Weights of a small transformer language model.
Architecture: LayerNorm before each block, biases, tied embeddings.
Training: a variant of Muon for these matrices, 8256 steps.
Each number is 128 + 32 x the weight over its row's rms, rounded and kept within 0 to 255. Layers, rows and columns count from 0. The size above them is the row's rms in percent of the matrix's.

# layer 4 attention value, 256x256, rms 0.182, rows 163-176, columns 0-255
size [108 106 103 100 112 103  98 101  97  92  98 100 105  94]
[[105 193 126 163 181 159 147 103 125 164  91 173  98 128 142 108 125 116 137 212 117 109 181 113 139 111 128 157  69  97  55 126 195 188 147 111 125 121  95 121  49 135 111 100 114 153 145 124 124 159 111 158  47 147 116  80 142 193 161 118 150 218 121 109 122 166 115 121 114 112 102  86 157 173 104  73 141 117  83  53 127  97 132 102 145 201 136 161 151  91 142  87 114 114 106  76 145 137 131 141 123 109 137 135 165 150  89 125 126 115 153 162 135 114 170 182 130 140 123 134 106 176  89 125 112 119  83 155 162 147 122  97 125 170  79 140 137 121  95 112 149 112 115 143 106 144 140 166  83 181  62 203 151  94 112 128 175 192 151 140 151 198 105  99 182 131 101 156 160 168 172 146 121 144 151 116 109 118 136  57 113 109 144 140 115 101 127 139 101 163 127 118 120  92  94 101 125 130 144 114 208 102 151 173  77 105 117 102 119 120 127  61  70 142 160 131  81 113 150  96 130 116 121 145 122 132 102  76 141 105 102 115 162  79  72 177 103 146  97 163 182 122 136  86 168  93 122 110 134 171 173 148 160  96 153 118]
 [ 79 218 138 142 133 125 115 145 111 118 123 140  95 169  77  73 104 154 166 105 118 151 169 128 160 112 104 108  93 212 100 179 137 129 148 132  70  97 151  74 163 140  74 114 133 127 132 126 154  58 111 163  91 142 136 188 106 158 144  94 162 165 148 106  98  86 124  81  90 120 127  91 139  70 198 112  91 145  97 155 135 108 186 122 121 170 110 148 130  93 165  41 148 107 121 151 142 144  81 135 109 106 130  93 164 113 136 133 108 118 153 163 153 125  74 175 153 138 134 137  90 111 115 147 116 198 117 183 147 142 164 144 186 134 127 106 122 156 126 121 109  85  70 138 152 137 122  86  84  93 104 153  81 145 143 128 124 116 106 144 140 135 183 127 128 200  91  71 163 110 118 114 206  81 129 175 109 126 115 154 129  98 159 117 154 111 177 156 108 102 161 159 123 123 133  72  80 110 131 193  58 112 180 106 121 154 154 139 109  85  63 192 116 175 103 130 160  89 146 143 110 151 118 168  96 130 125 130 114  64  48 110 132 144 140 143 176 171 142 137 138 103 136 156  91 133 140 110  81 140 107 116 157 179 178 119]
 [164 143 110  89 153 118  95 112 142 162 148 143 131 150  85 113 206 124 127  73 126  90  66 107 152 142 113  83 105 143 167 126  77 149 157  93 143 119 154 133 136  89  88  90 128 123 154 119 160 121  90  74 125 157 111  59 110 116 108 150 148 176 172 226  81 212 160 171  47 132 121 145 184 183  97  98 178 112 105 124 132 136 144 107 121 144 171 111  84 114  57 104 183 165 175 141  99 142 101 152 128 134 112 146 131 125  85 110 122 139 148 135 135 174 121 130 110 146  86 102  73 133 190 176  85 149 170 160  83  94 165 133 107 184 112 135 140  82  87 132 146 121 112 129 144 113  63  90 111  73 139  41  99 108 135 172 143 123 135 134 182 101 133 108 182 158  70 160 152 150 158 147 130 115 136 148 147 119 119 121 105 135 112  86 161 164 129 101 103 110 118 101 132 125 134  99 114  34 159 116 108 117 138 153 175 121 149 143 140 150 157 130  48  65 112 123 126 145 151 159 109 130 131 104 157  95 147 131 107 184 165  66 127 183 127 119  95 184 199 133 109 142 138 132 125 142 133 110 133 178 109 132 108  62  99 132]
 [158 143 140 137 103 105  87 121 127 159 165 127 124 104 145 134 149  98 121 103 209 170 138 120  99 162 155 132  93 177 140 183 105 176  93 100 106  65 145  98 160 156  47  97 125 101 130 155 175 142 146 173 159 126 146 124 110 145  79 115 135 101 119 157  82 120  88  97 141  85 122 140 133 152  61  58 172 128 103  70 171 109  96 150 156 133 101 149 125 130 129 159  95 109 134 124  52 145  96 104 163 177 180 149 150 172 187 129  52 137 165  83 125 104  95 127  87 123 132 105 141 107 177 139 167 167  51 140 182 147 119 184 117 105 200 111 125 107 109  99 137 139 123  81 159 165 137 143 161  91 139 134 180 142 129  98 172  74 140 113 116 100 134 162  98 144 142 101 124 116 143 113 201 173  68 165 154 139 122 107 127 118 103 171 124 166 124 105 132 131  88 149 111  92 100 117  62  94  70 177 108 107 143 112 144 113 121 117 124 129 144 126 102  88  99 142 114 154 147 160 142  89 149  94 126  95 158 203 125 123 107 113 113 146 133 199 168 110  83 129 171 117  92 171 147  50 193 150 109  97 136 198 154 184 116 107]
 [167 119 183 110  72 142  97 144 113 173 138 111 161 150  96 108  95 113 147  93 167 125 102 123  96  93 107 133 117  93 126 105 146  85 137 120 105 139 106 132 159 128 164 181 127  98 102 221 149 141 163 138 144 139 135 148  97 132 149 135 142 119 186 109 156  63 136 131  92  94 143 103  69 133 111 110  90 125 135 131 145 126  78 126 167 180  76  23 109 162  74 115 152 136 161 156 175 138 146 124 162 172 105 131 122 109  74 148 115 145 186 133 145 143 142 149 172 123 142 129 161 178 144 140 167 123 185  88  54  82 124  47 122  65 101 147 132 143 140 183 129 149 142 158 170 114 103 182 121 126 122 129 136 112 154 106 114 165 124 105 120 115 137 137 167 193 149  54 138 107 160 130 103 119 136 186 112  83  83  94 112 110 137 105  71 145 134 163 108 109  79 125 124 142 185 185 140 166 120 117  89 130 142 116 106 113 130 158  74 180 167  73 147  65 142 148 222  79 128 181 106 164 139 126  86  81 183  87  71 152 133 116  97  67 106  83 108 126 154 156 149 138 131 132 107 172 125 136  94 138 139  94 139  96 146 188]
 [ 86 101 102  83 130 147 206 119 149 151 197 111  96 183 123 119 154 169 170 104 154 147 111 166 171 119 119 166 123 168  61 172  93 154  96 153 115 113 124 127 104 159  98 122  99  62 123  64 168 120  91 119  96 149 143 170 129 168 118  86 101 128 111  88 101 144 144 104 138 131 150  75 184 113 135 127 169 109 110 100 121 116 115  73 119 197 166 124  90  91 114  82 145 149 106 129 128 161 181 106 163 100 169 115 111  92 132 121 177 131 129 162 163 151 135 121  37 136 155 187 171 106 123 107 117 135 126 141 140 129 150 148 168 105  47 129  91 169 177 142 122 176 164 169 111 125 103 121 102 135  80 136 143 105 134 108 168 145 126 119 153 120 126 148  92 134 117 111 147 128 133  68 101 144 136 141 108 120  80 146 200 150 114 164  92 117 156  67 142  64 152 129  71 190 119 169 140 124 151 115 120 170 188 160  98  83 139 107 130  83 225 154 110 123  89 117 103 113 148 168  42 160 124 200 112 154 117  80 131 160  60 124 140 165 153 131 114  97 118  78 146 114 157  73 107 133 164 131 169 120 132 124 127  83 172 141]
 [124 124 135 135  87 122  74 182 199  71  96 120 123 103 146  61  95 128 102 126  47 154 111 113 133  99 120 131 116 107 152 175 176 150  77 133 113 134 171 127  84 155 120 184 175 140  98 164 105 129 102 167 192 118  98 138 116 142 133 165 132 113 172 108 132 141 153 129  95  51 171 151 104 113 112 158 147  94 111 148 140  72 150 117 140 123 155 164 142 109 192 185  84  97 109 169 137 100 142 173 137  87 151  98 141 129 118 202 138 109  99 103 134 137  82 126 175 114  99 113 120 106  72  88 133 146 165 148 144 174 158 143 162 130 126 106 179 100 119 129 217  81 133 157 118 117 152 164 161 110 142 105 166  92 152 102 118 127 135 120 100 121 145 154 109 108 196 111 155  91 171 187 128 120 105 146  98  72 149  90 152 122 117 112 112 154  99 142  69  84 118 137 158  93  99  94 142 127 131 194 205 111 124 168 115 111 192 119 121  62 171 113 118 195  76  59 159 122 133 113 193 153 115 147 102  98  83 136 119 180 137 164 134 143 113 131 169 149 126 108  72 136 155 157 160 132 139 175 126  91 115 108  88  79  55 105]
 [170 155 118  93 123 184 164  94 153 142 208  99 132 148 117 101 134 202 146 158 114 172  78 157 115 121  81 131  89 123 107 116 123 149 103  86 166 154 162 124  72 161 119 107 112 128 154 113 159 148 135 123 157 111 136 129 144 113 145 118 109 122 148 178 144 154 120  99 147 161 186 152 120 140 135  96 135  79 160 110 144  75 160 116 135 114 164 104  92  79 164  70 186 123 170 124 147 193 131  86 207 125 110  77 138 158 150 116 125 117 190 200 150 113  87 141  92 116 103 135  87 146  70 145 131 145 120 107  70 101  70  86 184 134  72 139 104 124 167 191  88 103 169 101 107 139  59  97 101  97 130 176 141 104 123  80  95 163 132 160 182 104 151 144 172  89 142 145 127 157 176  84  81 116  93 146 143  79 151  54 105 132 130  97 112  75 118 110 124 100 164 111 138 178 173 101 174 134 149 140 130 175 157 147  99  69  90  93 139 103 129  88  79 114 151 112 131 145 106 151 120 134 138 142 179 122 100 117  94  71  84 132  74 100 153 166 159 122 175 162 156 128 138 176  99 141 112 115 175 149  77 118 171  77 106 149]
 [127 157 147 115 149 202 113 156 170 195 109  30  69 183  99 120 150  99  99  79 123 163 133 184 115  82  83  95 119 128 151  91 147 139 111 155 156 122 142 131  79 118 154 104  75 162 140  99 134  90 136 118  58 147 133 150 107 114 160 133  97 119 102 170 180 159 109 132 134 145 138 129  90 160 133 138 119 116  95 131 130 139 116 131  80  78 123 176 171 133 143 147 153 178  86 104 125 106 170 126 138 174 100 152 150 148 116 133 120 252 155 109 130 110  89 116 181 127 143 104 157 102 193 126  91 194 111 140 144 105 136 118  96  66  91 126 126 145 105 187 131 129  92 131 109 119  34 116  88  99 180 192 149  94 121 106  71  96  87 168 135 157 138  97  82 119 130 115 120 119  93 119 176 148 163 144 137 126 190 153 125 140 139 150 132  89 103  96 184 114  98 190 135  79 131 125 177 166 117 156 132 162 105  87 114 159 129 172  90 132 158  97 115 150 115 109 124 162 104 143 116 138 181 100  83 123 137 155 188  70 173 146 112  87 166 144  98 152 149 130 216 125 124 111 139 111 144  90 111 116  83 147 104 127 167  99]
 [126 156  90 174 131 165 176 183 105 131 104 112 194 100 129 136  91 104  43 152  63 125  72 193  92  90 111 150  98 115 199 134 113  49 143 184  91 178 131 122 135 127 125 107 123 168 140  95 119 115 145 111 106 117 116 148 157 178 130  85 171 106 147 150 134 169 133  87 115 128 168 128  81 115 144 122 139 171 167 169 110 154 181 150 138 148 156  99 142 159  60 148 121 153 108  94 144 114 147  78 129 185 116 164 125 136  59 126  89 160 108 102 120 116 178  65 139 176 156 139 166 156 151 113 126 127 146 118 122  84 150 108 120  93 129  96 176 110 114 214 159 126  73 171 150 117 118 101 115 202  79 129  89  82 162 132  99  74 155 107 128 139 141 154  84 124 150  76  95 103 139  97 151 128 139 153 119 140  72 140 106 146  88 145 153 151  97 130 165 157 123 130  76  99  80 100 137 171 129 143 126 148 102 132 135 149 124 157 178 180 148 156 150 149 185 116  87  87  72 101 130 191 116  66  80 154  79 191 144 140 126 105 150 140 132  82 134 136 112  97 132  62 107 101  82 126 148 122 147 150 163  79 162 131 151 170]
 [112 103 201 132 144  85 121 138 101 138  78 147 108 151 162 108 141 137  99 111 121 146  67 153  91  89  72 137 190 130 111 154 142  91 107 142 137 109 118  96  97  93 109 141 122 147 164  98 135 101 112  93 141  94 155 124 109 177 168 115  58  91 170 227  98 150 117 125 122  90 136 169 180 119 204 162 151 143 192 142 117  90 132 180 126 150 104  90 134 122  41 136 161 119 141 119  82 117 113 129 129  89 111  98 145 156 154 162 163  86 135 135 188 111 142  42  76  92 162 156 103 126 123 122 164 134 173  68 130  84 118 104 100  81 152  97 149 120  88 121  93 179 121 131 165 132 107 201 143 175 145  65 146  96 175  70  86 110 193 166 170 208 117 158 107 130 112 148 117 154 125  68 114  70 102 124  70 104  94  86  99 146 189  63 124 106 145 170 132 100 108 171 159 120 171 148 154 125 170 116  92 113 110 125 116 129  97 174 140 111 155  96 138 141 133 139 147 120 137 116 141 127  73 117 139 154 178 136 105 165 135 102  95 145 118 179 176 171 144 118 112 147 118 117 146 122 138 150 154 116 192  97 136 111 124 145]
 [117 147 126 114  76 112 145 176 154 148 145 116 165 111 174 112  97 169 112 103 133 129  94 115 144 117  41  78  87 149 138 128 165 138  95 150 207 155  69 135  71 174 131 141 127 118 182 115  70 199 107  83 145  82 124  85 104 119 134 123  84 160 145 111 138 100  81 120 148 143 131 163 151 121 158 158 138 149 125 106 113 105  67  71 139 134 123 118 105  78 108 129 114 123 122  85 132 119 177 137 173 152 149  93 133 144  96 118  96 152  98 156 115 153 138 159 102 135 107 150  94 123 114 106 165 111 141 105 122  86  83 109 121 168  99 195  83  77 141 140 165 141 137 157 101  66 101 175 135  92 151  99  67  85 225 131 117 174 167 162 133 164  58 154 147 101 144  84 119 132  97 151 128 135 109 158 193 110  71 163 156 203  97 134  74 153 123 132 115 156 155 128  60 132 124 199 133 139 137 184  60 107 132 167 126 130 124 129 197  91 150 107 125 109 181 142  91  93 117 119 157 155 113 122 185 103 107 166 137 129 103 128 201  95  80 140 175 143 163 195  96 129 127 172 165  94  98 131 126 125 122 137 140 124 140  90]
 [ 92 110 113 152 159 133 144 137  83 121  94 143 117  96 121 120 155 116 166 176 132 166 114  52 152 125 217 157 166  75 115 112  79 205 107 104 170 113 140  83 142 121 118 109 193 176 144 126 154 150 132 152 133 101  53 136 118 164 137 157 127 128 172 107 189 137 116  76 100  95 114 130 107 134 106 166  98 148 123  97  98 118 123  93  97 156  77 128 113 175 167  69 127  84 110 115 126 155 152  88  59 133 163 119 128 167 100  90 121 178  79 118 150 148 105 126 143 142 119 152 161 186 154  93 173  44  75 113 103 107 104 119 130  97 170 180 130 128 148 128  94  82 140 167 120 164 129 112 152 133 104  76 143  89 157 152 156 109  87 177 115 112 131 153  74 136 120 128 144 140  83 143  76  95 113  96 111 215 133 187 112  87 104  97 152 108 116 137 117 156 148 184 171 101 116 162 132 111 212 130 130  96 144 100  92  89 146 126 149 168 123 158 161 116 138 183  91  92 158 107  95  98  95  80  96 136 175 168  77 169 144 163  73 134 151 111  90 138 172 122 155 101 123 121 155 111 175 160  97 144 182 190 157 126 115 106]
 [ 94 126 151 151 144 155 151 122 119 152 157 125 167 132 159 134 146 155 102  78 144 168 103 118 103 127 125 160  86  80 169  82 100 119 185 147 153  77 134 115 148 157 142 153 151  88 183 113 133 151 179 131 108  92 132 107 153  65  88 147 127 128 172 122 188  92 147 144 107 140 199 118  87 100 141 164 151 126 148 141 150 176  97 126  93 113 110 156 168 171 166 135 118 112 105 151 139  48 122 158  59 115  76 117 125 121 155 135  83 137 120 179 169 142 136 158 171 135 150 153 133 121 169 127 105  80 154 124  95 120 153 158 131  94 147 134 151 151  99 106  86  82 112 132  97  99 165 185 139  83 119  85 131 141  96 196 143 150  61 167 149 134 151 138  93 102 167 117 112 102 114 191  94 100 131 147 173 105 119 163  82 110 110  82 123  90  48 127 141 137 133 131 217 194  91  99 103 120 118  98 112 106 122 137  87  25 113 107 106  80  89 153 115 177 163 153 150 210  97 159  94 103 173 110 209  85 114  89 163 121 142 140 150  66 147 173 138 108 166  72 153 124 123 122 124 125 144 114  86 163 106 166  96 110 165 107]]
# layer 4 attention output (transposed), 256x256, rms 0.363, rows 163-175, columns 0-255
size [105 104 106 107 107 103  97 102  94  96  96 100 105]
[[115  93 101  74 102  70  84 163 115 166 162 120 136 121 131 118 133 123 115 119 111  80  84  98 124 128  97 107 140 173 192 133  57 138 126 146 129 139 174 140 140 164 185 144 117 130 147 111 154  84 105 149 161 124 168 121 149  58  28 134 132  72  92 110 145  58 133  90  96 180  90 162  75 108 128 156 149  81 194 146 136 154 121 116 140  76 147 112 110 131 138  59 137 142 122 136 101  67 114  47 125 149 157 125  91 155 120 170 148 129 114 101 102 150  81 128 187  78  70 119 173 124  89 176 155 110 100 114 114 128 145 135 129 154 195 140  93 110 147 144  99 150 179 124  76 153 145 112 184 140 126 106  80 172 120 117 154 120 142 172 125 128  93 125 111  91 107 141 120 110 190 125 155 160 154  71 117 187  84 140 128 161 117 166 116 115  75 120 148 129 142 169 165 160 144 136 137 103 102 119  80 157 112 133 181 135 103 148 126 123 142 188 125  88 102 131 182 151 105 207 145 145  84 136 134 169 155 145 157 135 198 146 115 135 124 132 132 180 128 136  63 140 127 126 136 140 128 178 160  37 145 127  97 182  86 162]
 [143  80 163 152 122 164 148 136 126 128 106 168 216 141 172 196 155 104 118 130 125 101  72 143  44 138 174 128  96  67 126 115 167 141 136 104 136  95 130 150 122 166 138  72 132 132 142 122 110 169 149 129 100 145 146  70 162 103 145 183 164 113 100 112 148  99 116 127 102  84  80 126 124 145 128 137 204 121 168 113 127 173  94 128 116 109 105 101 133 175 108 171 154 111 108  96 136 120 146 176 107 108 145 173  89 122 143 142 143 184 139  47 113 133 139 113 150 107  55 133 131  84  94 132 147  98 155 156 110 150  67 124 133 150  74 147 138 172 159 140 126 122 159 153 106 124 109 138 137 193 129 125 171 154  99 145 133 162  88 129 132 125  84 149  90 100 152 131 144  80 165 122  53 147 147 111 163 153 134 177  67 144  90 123 116 145  60 100 175 175 100  82 170 156 116 147 184  78 172 142 119 169 107 126  87 148 165 129 104  88 131 139 149 101  77 118 111 115  90 124 151  97  85 178 156 144  68 154 116 204 203  54  90 104 103  82  92  84 120  96 144 163 138  82 134 109  99 138 169  87 116 144 118 156 187 156]
 [128 121  83 138 138 150 180 144 116 176 134 114 171  71 150 138  96  98 114 154 135 105  91 162 124 124 114 158 129 120 114 134 145  81 104 115 140 120  73 118 162 153 167 162 113 161 142 137 129 122 112 156 125 117 145 202 134 105  70  94 127 134 123  73 159 119 107  81 138  85 127 142  56 113 115 177  89 175 165 136 133 139 135 106 100 181 161 120 176 152 159 192  82 116 130  95 106 192 115 146 137  67 138 135 137  81 112  97 110 135 120 140  88  70 150 119 179  87  92 147 189 142 132  71 130 140 110 107 110 105 145 102 165  88 127  91 117 119 181 158 135 109 163 154 130 198 184 126 144 126 126 122  88 173 105 156 125 107  70 112 137 110 168 145 146 130 188  51 124  95  98 123 102 110 114 102  73 103 157 134 152 169 167 176 139  77 124 101 144  76 132 117 126 113 119 105 116 236 120 168 163  98 162 139 129 150 142  91 136 134 133 142 231 167 153  81 172 118 127 138  98  90 173  85 108 167 135 144 140 103 138 124 139  19 134 139 152 100  78 138  90 103 119 101  83 163 129 151 147 126 139  64 117 175 186 169]
 [ 82 149 139 129 173 180 196 134 144  91  47  94 165 123 118 128 127 146 152 137 118 145 122 134 127 104 104 126 131 118 153 124 172 120 207 108 101 189  79 124 118 135 161 177 137 113 126 102  89 120  82 127  99 118 145 132 111  86 156 246 150 119  92 121 119 150 123 166 145 200 186 138  76 137 136 127 143 142 155 170  93 164 153 112 135  89 163  81 124 184 139 109 138 113 123 118 125 132 107  93  98 108 102 182 129 132 117  86 171 129 104 162  65 129 140 146 139 126 149 141  83 197 105 162 119 111 195 136  41 163  74 101 196 135  83 142  87 140 129 159 155 132 127 124  99 140  90  77  96 107 128  65 128 138 161  89  89 140 150 153 178 160 122 114 136 124 143  78 110 162 132 120  61 107 162 120 175 147 132 138 141  80  80  71 146 122 140 123 164 128 131 108 133 101 148 164 135  97 172 114 144 114  92 121 176 106 193 158  46 115  78 138 154 107 136 117 111 116 116 113 101  69 133 125 142 148 160  50 158 109 156 139  87  77 145  65 154 145 156 119 129  87 149 132 120 189 191 125 145 143 117 111 122  82 116 175]
 [100 121  90 131 179 172 110  87 134 108  88 132 144 140 132 127 137  74 127 121 123 117 148 184 157 133  90 117 143  94 106 149 102 117  94 134 140 122 168 139 128 101  80  94 132 171 132  82  99  99  49 136 133 134 129 105 159 124 141 140  95 116 146 179 115 107  65  91 169 132 127 162 143 183 141 177 111 162 156 145 126  42 171 168 121 110 180 161 219 144 162 187 116 108 138  91 122 139 143 160 180 110 110 177 116 105 161 119 124 155 164 104  80 155 176 129 129  88 142 100 102 103 169 159 137  94  32 191 168 137 117 211 115 122 124 164 127 103 107 121 163 102 121  95 160 150 127 109 137 111 105 163 139 176 139 169 132  97  89 105 148 116 146 112  98 151 117 137 106 136 112  69  92 174 181  71  77 140 165 159 106 123  71 126 164 113 128 134  93 155 178 130  95 151 119  92  88 114  77 104 122 154 102 125 139 144 109 109 118  89 125 120  60 170 136 147  55 164 155  91 179 135 149 196 132 155 147  94 122 108 101 135 144 159 127 223 184 110 178  84 125 114 126 144 132 113  62  99 172 103 147 102 108 131 100  73]
 [114 171 155  82 124  74  89  92 123 134 144 155 114 147 116 117  91 115  89 134 150  99 102 133 132  91 133 117 169  56 140  94 125 127 130 108 172 129 149 134 164 115 146 165 130 151 172 133  95 200 137  84  94 133 115  84 135  69 114 151 110  97 166 179 184 105 204 164 135 122  96 189  80 142  54 146 125 179 171 113 140 144 146 183 113  76 147  98 145  62 115 166 115 146 175 107 123 102 100 101  52 112 132 148 115 193 129 123  57 145 151 135  71 138 117 113 120 115 101 131 117 134 127 139 137 120 146 163 107  79  84  73  93 149 147 156 133 176 110 117 155  76 135  84 110  83 113 110 133 150 122 163 122  65  73 142 158 113 127 151 171 145 113  92  88 104 150 160 128 164 105 194 160 113 171 146 197 112 147 134 133 135 141 154 126 105  78 169 103 215 159 107 188  83 119  94 154 127 102 124 143 115 147 150 122 193 151 107 157 131 119 160 188 161  88  55 128 106  77 133 174 124 133 136 166 146 100 180 158  98 109 137 154 106 133 126 109 145 134  88 129 178  89 133 196 127 119 112 154  93 114  80 129 194 134  98]
 [105  90 128  51 162 117 201 111  70 126 155  47 171 210 152 137 158 130 114 141 116 167 174 120 123 150 139 138 122 149 118  88  69 126 158 119 143 134  85 157 146 132 109 116 122 131 134  94 160  84 140  68 138 114 134 127 187 126 190  87 144 132  90 111 104 105 134 134 159 175 128 118 132 110 186 142 139 146  93 112 126 174 126 145  93 163  99  96 133 140  71 125  77 162 163 150 197 107 162  47  96 199  86 176 107 169 198 128  77 175 131  84 147 151 158 175 104 125 115  94 104 134 160 180 139  76 108 131 131 129  84 179  72 104 116 123 103 128 119 156 119 214 114 103  98 146 127 155 137 173  91 148 121 129 141 194  85 161 106  91 142 126 114 108  80 107 108 123 119 145  97 123 179 163 128 150 143 158 107 120 114 100  85 143  88  97 131 110 194  91  73 120  99 166 120  89 109 132 143 119 143 131 151  95 158 139  86 189  94 149  99 146 146  80 161 125 147 141 148  85 109 147 169 104 188 117 157 103 174  66 157 113 110 149 142 126 131 101 109 152 126 133  86  89 157  95 138  84 118  87 199 117 159 159 125 118]
 [ 96 128 144 108 123 124  96 132  87 118 102 159 135 142 143 139 104  71 158 123 102  72 168 180 185 110 144 166 132 131 131 108  75 108 110 191  82 132 110 129 144 165  96 168 138 187 152 121  91 132 117 111 167 122 133 113 152 123 133 107 113 181 153 156 139  93  95 130  94 107  46  89 160 135 147 157  64 154 148 143 123 139 154 142 154  77 169  88 206 123 143 162 118 146  48 164 109  73 134 144  72 104 116 135 107 130 104 139 111 194  86  91  46 144 160  98  99 142 181 119 167 165 131 128 137 153  62 123 156 134 136 173 106 142 175  90 143 177 112 107 106 112 125  86 176  94 112 121 125 154 118  73 101 147 116 177 150 107 139  89 176 162 134 115  80 126 139 130 102 140 141 137 138 131 122 102 140 163 109 138 156 159 202 100 111 144 162 144 126 149 129 148 110 135  76 163 113 133 103  82 109 112 113  72 156 203 144 124 136 195  73 122 248 130  88  97 125 100 141 116 108 120 109 172 117 123 141 206 136 172 174 104 119 116 162  76 113 147  96  92 134 140 133  76 145 104 144 177 111 130 145 113  33 122 127 160]
 [125 108 125 122  93 112  91 145  94 102 106 154  96 104 136 103  98  87  63 147  87 141 122  99  98 117 152 141 137 106 101 138 151 146 122 169 137 106 189 113 163 147  77 121 155 159 153  99 199 124  69 131 146 125 142  97 140 125 148 169 156 156  91 126  62 135 147  71  93 165  83 126 172  87 139 123 154  98 150 110 145  92 156 135 166 104 146 124 149 171 121  99 146 163 167 111 205 180 124 114 106  99 140 136 155 141 172 113 121 131 137  97 112  97 166 108 114  80 118 106  93 122 100 145 154 113 114 135 127  96 115 142 135 147 173 150 140  83 111  54 136 120  94 145 180 114 117 122 113 170  93 132 113 112 168 105 163 180  93  72  47 104 128 159 217 159 117  91 149 135 185 187  98  98  57 124 113 153 117 107  90 138 129 131 130 105 119 157  90  82  95 107 123 118 157 177 105  55 128 110 191 109 133 139 121 102 133 174 176 191 132 110 202 151 151  80  86 139 182 135 111 157  84 186 194  86 101 104 130 161 127 155  95 137 132 135 189 134 145 149  94 150 174 159  76 170  72 156 124 110  91 138 135 150 218 155]
 [122 114 207  82 131  95  87 123 150 141 125 165  86 119 111 143 177 125 145 113 105 141 138 119 149 133 115 121 146 146  55  58 123 101 118 128 102 108 148 178 188 128 138 136  65 174 104 124 193 159 143 135 157  89 146 122 101 140 116 120 151 112 130 142  99 112 120 182 126 105 153 172 157 160  87 134 117 107  70  50 179  99  77  94  98 112 123 141 141 101 175 114 130 158 180 109 154 108  86 111  99 116 141 158 145 108 149 130 144 106 175 139 102 149 147 139 155  88 184 131  56 126 129  75 137  54 139 148 145 127 134 128 128 128 115 202  78 101 135  73 137  99 145 123 113 160 195 125 162 124 205 102 128  95 118 144 125 148  93 110  72 162  92 167 166 151  99 180 162 149  95 165 142 147 112 107 104  70 167 109 170 133 112 101 114 130 152 128 137  80 132 136 136 176 181 121 144  90 137 118 173 149 117 121 130 131 107  47  82  77 183  54 160 114 126 160 149 165 181 129 169  64 112 129 148 143 135  88 165 151  83 170 136  94 154 138 104  92 111 158 157 103 184 152  81 143 101 181  90  65  84 165 128 180 120 128]
 [155 145  85 116  63 180 112 107 154 130 143 130 104 120 121 140 141 118 148  98 108 119 218 163 126  92 108  75 166 103 174 106 103 163 109  99  71 152 102 142 138 143 117 101 131 124 135 145  63 162 103 145 116  92  68 113 195 123  93  77 155 186  85  73 109 150 114 149 135 138 125 116 138 133 111 165 107  90 108 139 152 137  61 144 134 118 132 102 116  71 249 179  84 100 194 132 166 131 151 113 131 129 137 151 183 143 146 111 118 120 102 200 142 126 153 173 160 127 171 104 137 108  98 110  98 122 130 125 151 162  91 176 137  98 105 137 106 146 150  98 151  77 114 103 144  96 109  89 130 118 104 143 127 158  98 176 150 129 107 100 134  77 142  89 137 144 138 127 130 145  72 124 158 179 152  97 219  97 197  87 197  88  85 140 137 158 127  80 123 171 171 152 131 160 145 175 173 163  76 159 113 175 127 148 161  66 140  94 142 145 123 169 148 114 154 126 100  97 129 116 136 152  86 166 109  90  97 164 167 134 114  74 185 124 143 105 127  79 173 130 147 107  89 121 113 145 143 120  81  94 144 112 105  46 126 170]
 [200 131 104 142 137 117 106  88 162 102 100 130 166 196 124 100 169  86 117 126 127 143 144 136 144  79 139 158 130 143 105 119 103 140 101 114  66 172 121  94 163  94 175 139 116 180 108 114 188 101 147 117 138 177 167 142 111 153 117 118 162 123 178 149 118 174 186  48  70 138 146  71 151 177 106 117 151 142 147 183 124 145 134 118  81  74 112  64 170 148 166  64 117 143 139 146 117  97 148 125  51 142 115 108 119 167 129 122 181 159 159 115 187 125 160  92 175 115 152  98  90 140 115 111 111  79 106 125 108 129 176 176 100 126 132 108 124  89 101 148 122  91 112  85  65 141 175 115 114 124  42 132 129  86  77 133 138  98  85 137 159 139 122  99 105 118  78 125 148 166 160  97 125 172 173  81  64 121 129 101 135 121 145  92 121 107 165 126 153 136 172 123 158 139 184  57 141 104  97  80  98  90 130 105 195 150 170  98 130 174  80 179 169 193 103 144 204 200 110 110 120 156 131 103 127  99 114 113 123 150 167 100 123 149 129 169  60 141 141 120 143 144 104  83 118 134 128 155 164 142 115 140 168 127  99 123]
 [107 142 175 111 139 132 165 107 181 154 121 171 157 131 140 137 161 150 111 174 141  87 119 166 140 125 127 155 125 217 120  87 165  74  97 156 141 135 127 147  85 130  25 117 129 111 150 105  83 139 113 105 147 155 109 145 105 121 144 103 125  71 110 113 161 140 175 145 127 123 136 100 145 101 116 108 141 115 160 114 135 143 162 165 184 122 150 138 142  86 118 151  76 135 148 192 163  86 116 201 147 120  81 110 187  78 102 161 159  71 133 146 137  84  94 147 160 163 115 112  91 112  84 138  97 203 120 110 101 140 104 129 152 162 114 153 168  76 173 150 164 175 103 179  83 126 149 164 163 125 128 156 116 150  99 131 125 101 144 173 150 160  80 145 183  98 117 147 101 183 142 171 144 113 143  93  65  93 103 142 113 152 108 125 184 174 134 145 118  72 148 141 128 104 150 155  93  99 121  99 148 123 115 152 173 126 143 120  27 150 125 134  24 110 166  79 134 137 130 125 180 135 103 117 167  72 119 104 188  89 161  98 180 100  81 157 136  71  71 105  84 129 126  87 103  78  99 102 141 141  95  90 119 101 101 153]]